config.toml
n_layer = 8
d_model = 384
n_head = 2
n_kv_head = 2
head_dim = 128
d_mlp = 1024
vocab_size = 9407
activation = "swiglu"
norm = "rmsnorm"
norm_place = "pre"
norm_eps = 1e-05
positions = "rope"
rope_base = 10000.0
rope_fraction = 1.0
qk_norm = false
attn_scale = 0.0884
bias = "none"
tie_embeddings = true
parallel_block = false
init = "uniform"
init_std_qkv = 0.0292
init_std_o = 0.0
init_std_up = 0.0292
init_std_down = 0.0
optimizer = "muon_variant"
lr = 0.00115
lr_mult_up = 0.627
lr_head = 0.00377
warmup_steps = 200
schedule = "wsd"
decay_fraction = 0.832
decay_shape = "linear"
final_lr_fraction = 0.0
batch_tokens = 65536
seq_len = 256
doc_mask = false
train_tokens = 647400000
steps = 9879
dataset = "wikipedia_en"
Each number is 128 + 24 x the weight over its row's rms, rounded and kept within 0 to 255. Layers, rows and columns count from 0. The size above them is the row's rms in percent of the matrix's.

# layer 4 MLP down, 384x1024, rms 0.0509, rows 281-292, columns 256-511
size [ 97 100  98 107  99 100  99 101 100 104 102 102]
[[ 87 135 141 169 153 101 126 144 124 166 117 156 179 112 160 115 136 133 133 148 155 140 117 137 138 145 147 130 118 120  89 118 129  99  81  78 108 167  74 130 137 152 113 129 106 112 144 133 145 112 121 119 102 125 168 184 128 117 121  43  92 111  71 142 138 113 135 139 130  98 138  99 105 128 154 100 152  97 121 134 131 135  88 100 134 133 138 121 169  82 150 120 169 127  91 144  99 135 119 133 115 142 126 136 158 156 101 153 135 114 169 161  98 128 191 104 138 112 107 109  86 127 187 102 133 147 142 156 137 121 132 122 132 131 160 109 120  68 149 136 139  81 128 101 139  93 109 125 132 165  99 142 122 116 122 105 148 125 125 172 146 114 184 132 111 132 151 128 108  77 121 120 135 161 171 130 127 142 128 184 121  93 136 129 118 107 113 121  88 113  74 132 112 200 121 156 138 126 101 169 138 101 154 142  96 106 159  74 111 105 131 166 114 139 107 166 108 122 151 149 133 110 129 122 102 132 113 124 131 129 127 123 117 139  90 129 116 130 115 148 137 119 137 114 136 134 122  89  97  99 114 127 105 136 108 132]
 [155 137 143 121 107 138 162 160 140 100 110 143  76 104 125 115 140 151 166 136 132 133 169 125 118 135 139 109  88 130 121 113 135 118 135 154 112 131 149 152 144 100  84  77 142 162  84 119 121 130 127 138 119 124 113 131  97 131 131 108 134 113 135 140 111 107 153 124 137 101 105 110 108 101 125 169 107 153 144 124 124 149  92  80 118 101 116 134 102 156 137 119 143  60 120 146 114 126 107 120 105 154 117 159 158 134 146 121 127 136 119 116 160  86 145 128 108 100 109 149 137 139 104 126 146 143  90 122 134 112  86 156 112 112 163 122 121 108 139 140 120 170 108 169  94 156 140  96 132 124 133 146 125 154 163 133 100 125 123 137 124 112 180  90 144 121 123 173 143 127 119 138 139 144 144 118 177 118 143 102 126  91 149 108  85 112 136 122  83 150 139  94 120 122 122  97 122 101 125 147 158 152 110 125 121  81 116 175 114  91 134 110 115  64 142 105 155 118 174 114 192  70 141 130 131 111 127 112 155 125 110 142 132 107 133 148 129 105 126 112 113 111 151 133 137 107 150 163 122 172 121 122 164 139 132 162]
 [151  99  91 151 134 125 150 110 130 127 112 152 112 108 115 136 123 132 158 144 132 117 141 160 147 123  91 130 128 139 127  79 146 130 133  94 140 104 158 138 119 174 109 147 100 137 122 105 120 142 152 146 146 100 162 152 141 139 142 150 132 130 119 105 157 134 138 144 125 114 180 116 122 157 110 114 110 122  98 109 147 149 119 147 117 151 124 124 130 119 127 171 162 139  89 107  96 132 133 109 130 122 150 132 110 152 133 112 124 173 143 153 106 126  98 121 122 138 121 163 128 157 124 157 135 109 107 114 139 148 125 166 131 172 133 148 144 133  84 119 130 148 148 129 128 111 120  93 121 116 150 158 158 122 147 119 120  98 123 131 142 180 124 121 129 129 159  73 118 136 155 154 122 122 143 112 132 141 140 107 129  95 104 136 121 136 167 151 130 128  95 170 128  89 167 120 111 123 133 138 142 152 145 152 137 148  91 103 131 164 139 140 127  97 109 142 133  84 116 194 108  95 188 125 139 136 119 153 147 143 142 144 134 141 114  84 126  87 136 139 159 131 136 131  92 182 176 117 154 123 122 118 131 127 148 105]
 [134 105 141 107 117 132 116 128 143 127 116 106  84 138 112 101 133 133 147 115 108 133 196 117 125  89 113 170 103 139 109  76 145 120 122  75  99 158 120 123 174  86 124 135 115 122 105 152  95 157 162 110 149 147  99 149 103 108 130  94 151  83 122 100 117 124 127 124 136 102 118 126 133 156 126 113 171 138 167  97 125  94 100 152 141 115  73 140 137 135 119 140 135  97 145 148 151 142 108 106 122 154  85 142 115  59  90 151 123  72 152 166 132 122  98 160 138 147 126 152 144 132 163 110 100 144 161 152 119 135 104 104 142 114 175  80 101 135 144 102 196 154 100 159 109 114 123 137  98 162 143 126 101 112 166 126 155 130 150 107 105 165 100 130 147 126 135  88 145 157 137 110 128 118 146 182 128 148 135 136 130 107 130 165  72 145  97 122 160 147 134 129  91 160 101  94 155 137 125 113 140 138 147 117 149 118 124 156 169 138  93  88 133  97 162 112 130 122 171 147 129 101 118 156 110 142 148 116 128 168 118 134 139  82 134 134 149 116 131 144 152 152 111  77  97 105 114 128  98 153 102 139 143 176 142  79]
 [133 135 103 179 122 113 137 106 100  96 144 142 124 101 120 128 158 143 140 104 126 155 110 146 165 179 126 165 118 150 131  98 151 138 131 132  89 120 105 116 131 105 144 140 147  85  94 147 119  82 118 103 122 102 154 137 155 111 103 139 164 161  73 125 151 159 157  77 125 145 119 110 124 136 144 145 103 160 136 130 161 158 113  90 114  97 137  91 145 126 132 126 122  99 132 175 128 141 116  87 126 162 173 168 148 100 166 135 119 109 120 184 101 150 155 159 123 108 108 131  81 152  76 122  95 155 119 122 130 117 156 169 112 138 122 136 105 135 142 127  86 102 150 118 118 101 157 151 125 107 139 123 130 160 155  96 109 123 141  80 138 122  86 166 135 146 131 121 103 114 134 110 131 128 127 146 169 153 130 110  86 116 127 137 118 130 117 131 148  83  94 103 145 124 121 124 109 105 121 118 137  83  94  91 131 107 145  83 120 141 136 124 125 106 133 132 147 121 132 149 108  77 153 147 116 151 164 164 167 122  96 131 134 129 123 145 143 179  94 144  98 161 143  82 141 123 123 118 130  99 119 120 134  82 132 148]
 [111 122  94 119 110 115 120 114  83 105 175 103 133  95  88 113 156  86 132 128 107 107  87 131 143 159 139 145 165 109 175 124 134 135 133 144 154 106 142 148 108 164 133 140 177 121 187  96 153 133 101 124 153 117 145 114 111 143 122 151 118 156 139 113 103 148 111 124 102 151 136 122 155 122 154 145 128 120  62 137 153 123 176 163 131 111 131 178 117 164 108 125 190 120 123 146 145  95 111 157 123 117 125 131 154 125 161 124 127  92 129 164 136 143 116 123 134 157 170 124 132 152 157 141  88 131 148 170 156 113 136  89 104 113 127 139 178 145 141 157 148 148  89 158 145 106 133  70 134 141 102 151 171 136 142  78 125 144 134 135 156 168 132 103 145 149 127 112 109 142 147 102 110 127 118 128 155 158 119  78 121 182 134 158 146 139 161 113 163 173 124 110 140 158 104 111 123 169 129 146  73 132 122 112 136 102 114 149 174 148 117 133 102 112 142  99 155 123 170  87 146 141 138 123 153 116 118 111 164 156 118  87 126 152 131 117 171 162  97 162 110 131 113  95 124  94 112 154 134 126 165 122 106 128 151 171]
 [148 147 158 136 106 106 134 141 127 137 122 163  86 125 121  89 116 124 134 166 137 144 100 122 158 140 127 109 133 137 144 204 165  96 146  87 111 113  93 148 125 113 100 119 151 168 145  82 115 114 146 123 128 142 158 144  88 134 171 170 152 132 143 102 134  97 109 114 126 149 110  74 144 128 105 111 169 141 131 114 124 100 179 124 106 143 111 162  66  88 121 194 100 170 157 159  85 119  89 118 116  80 111 160 146 165 126 170 149 135 168 110 165 169 121 156 114 143 131 124  83 130 139 146 120 141 102 166 139 125 135 140 139 142 138 109 143 135 137 166 127 121 144 114 162 162 107 176 107 124 131 121 166 137 146  83 113 108 127 138 134  82 109 135 112 105 117 103 125 151 116 138 151 148 144 110 164 116 127 122  93 146 128 128 132 111 110 140  88 129 132 131 116 142 102 123 153 108 179 119 151  94  97 107 130 137 117  90 177 156 159 105 129 141 153 135 130 116 130 159 139 122 136 111 118 105 173 132  97 139 138  69 135 138  99 156 117  93 193  86 157 137  83 168 131 161 117 105 190 126 108 123 180  88 169 105]
 [100  90 126 161 139 134 120 151 116 114 124 151 124  80 127 151 133 115 133 110 117 127  83 135  95 119 102  98 156 160 138 143 138 115 151 118 127 115 152 144 104 102 128  83 132 127 127 151 127 127 121 122 174 155 103 118 157 144 121 129 136 129 122 153 108 121 174 147 129 156 124 169 173 102 107 129 143 146 129 136 165 111 115 144 110 108 133 122 131 111 130 108 165 102 113 110 136 174 144  91 110 121 111  97 153  86  99 108 150 172 128 159 155 153 127 173 105  88 126 125 141 138  86  79 131 118 131 146 130 128  92 108 107 115 121 127 122 172 128 151 103 144 126 101  92 120 100 108 117  86  96 108 148 177 118 126  78 102 127 104 132 115 129 118 147 122  84  97  86  96 146 108 150 118 147 132 155 115 167 123 140 104 147 171 125 168 148 139 141 158 137 124 132 108 146 139 149 182 114 112 132 157  62 145 129 149 108 150 139 118 119 120 118 124 131 156 102 115 123 105 138 159 100  96 135  60 154 159 158 101 131 192 111 147 127 129 130 180 103 142 133 142  96 189 123 166 160 179 147 153 147  89 102 141 109 100]
 [ 89 119 119 165 125 174 139 135 163 101 115 174 104 141 106 115 131 131 105  69 121 143 109 120 141 119 115 156 154 118 103 122 157 141 138  81 150 119  91 125  89 143  98 123 162 125 103 123 117 150 107 112 113 115 108  96 125  81 106 125 152 129 148 151 170 120 142 148 122 126 122  69 148 158 146 147 127 142 111 166 121 153 155 144 131 119 102 127 147 134 142  56 164 144 129 103 168 137 153 157 100 111 116 158 103 130 145 153  97 135 160 131 133  81 146 115 159 132 101 152 136 132  87 153 136 140 163 131 112 116 172 130 116 136 125 104 121 134 137 161 138 142 131  86 144 116 151 129 157 139 110  87 139 143 104 141 129 119 136 111 133 109 125 160 155 151 110 142 141 131 116 156 130 159 122 104 104  97 166  87 127 100 135 149  91 115 153 153 164 151 150 140 121 166 110  91 176  90 139 149 142 139  96  95 147 153 138 120 140 117 141 146 121 123 155 152 128 157 163  94 106 143 125 129  88 152 145 156 120 115  98 175  63  96  69 123 146 124 131 128 129 118 148  87 108 110  95  85 143  77 104 122 127 118 135 106]
 [145 138 151 148 172 157 102 111 111 149 127 126 181  81 141 145 137 149 150 158  90 139 120 120 110 108 133 156 133 141  95 134 120 145 127 105 147 153  98 155 184 135 140 189 133 152 111 126 126 191 147 129 130 129  80 126 120 115 165 142 100  97 127 141 101 151 122 115 119 151 116  97 131 105 122 140 114 151 119 103 121 122 123 108 117 146  98 130 132 142 104 144 113 136 110  94 111 118 134 149 104 121 106 151 113 147 103 121 118 145  97 135  63 167 107 156 125 181 124  97 129 166 156 118 100 176 162 157 138 145 127 148 153 101  80 132 154 149 122 128 125 144 117 110 102 139 112 116 124 132 114 108 128 126 102 138 118  76 168 150 175 142 125 121 125 144 136 102 181 115 125 157 134 150  65 113 162 100 109 131 132 127 119 130 124 110 110 118 135 158 125 126 129 130 148 145 127 112  98 154 103 149 186 133  76 151 157 147 125 149 114 170  94 113 154 147  82 138 127 142 136 121 133 117 103 148 142 122 114 127 120 158 117 133 118 133 125 145 149 123 149 141 128 122 155 129 144 122 137 127  94  88 142  95 133  76]
 [128 121 161 113 118 150  92 105 118 144 135 141 164 132 104 150 136 143 104 162 100  97 148 137 139 155 114 111 129 136 152 150 111 178 105 137  97 150 135 142 127 128 126 116 127 159 107 108 122  92 133 145 143 158 107 183 145 120 136 142  96 172 123 125  98  79 139 123 120 136 103 121 144 145 140 126 122 130 126 147 126 142 117 137 136 115 125 112 110 123 141 149 155 129 119 154 161 112 110 132 103 126  88 139 109 173 140 164 150 179  96 100 103 129 136  85 117  91  91 107 128 170 128 123 131  95 210 153 125 100 107 171 127 139 140 108 111 112 137 144 112 164  88 126 133 113 146 148 184 127 175 151 141 125 125 102 154 127 131 123 136  88 157 128 111 138  95 112  99 105 132 111  99 146 147 143 118 131 148 122 141 160 168  94 151 110 150 144 142  93 109 138 144  94 132  91 128  88 163 125 114 121 136 125  81 141 131 110 123  91  82 142  91 140 122 146 163 156 149 129 130 128 137 114 121 131  89 136 118 133 114  75 115 120 180 131 137 149 142 128 150 144 165 141 167 137 100 124  89  93 147 134 122 136 137 147]
 [133  92 109 132 128 157 138 104 121  88 138 163 142 129  96 122  90 143 177 110 125 132  84 132 154 155 149 134 124 125 107 109 104  99 124 147 135 171 134 146  91 128 123 130 120 133 150 105 115 140 124 132 116 119 150 130 106 126 125 124 128 100 161 118 104 137 102 114  96 142  84 144 160 102 115  89 142  89 164 141 131 136 134 174 114 140 106 111 127 187 127 136 160 146 123  89 111  74 155 158 132 146 105 134 142 158 171 132 142 166 116 116  72 133 112  88 134 136 126  99 110 125 107 106  98 140  89 144  98 132 131 153 124 107 120 161 121 133  92 105 128 114 122 125 176 128 131 100 106  93 122 158 146  81 131  79 111 111 110 111 168 120 131 147 115 136 127 131  99 174 153 120 148  88 130 162 133 156 165 117 112 133 120 134 157  87  71 121 119 100 118 151 169 158  95  87 124 149 153  97 173 107 136 105 144 125 134 119 130 124 106 116 108 163 125 113  82 140 116 129 104 108 125 133 195 118 138 120 108 121 100 127 101  95 117 185 147 139 111 120 137  69 146 144  92 152 105  99 116 129  90 179  99 163 106 112]]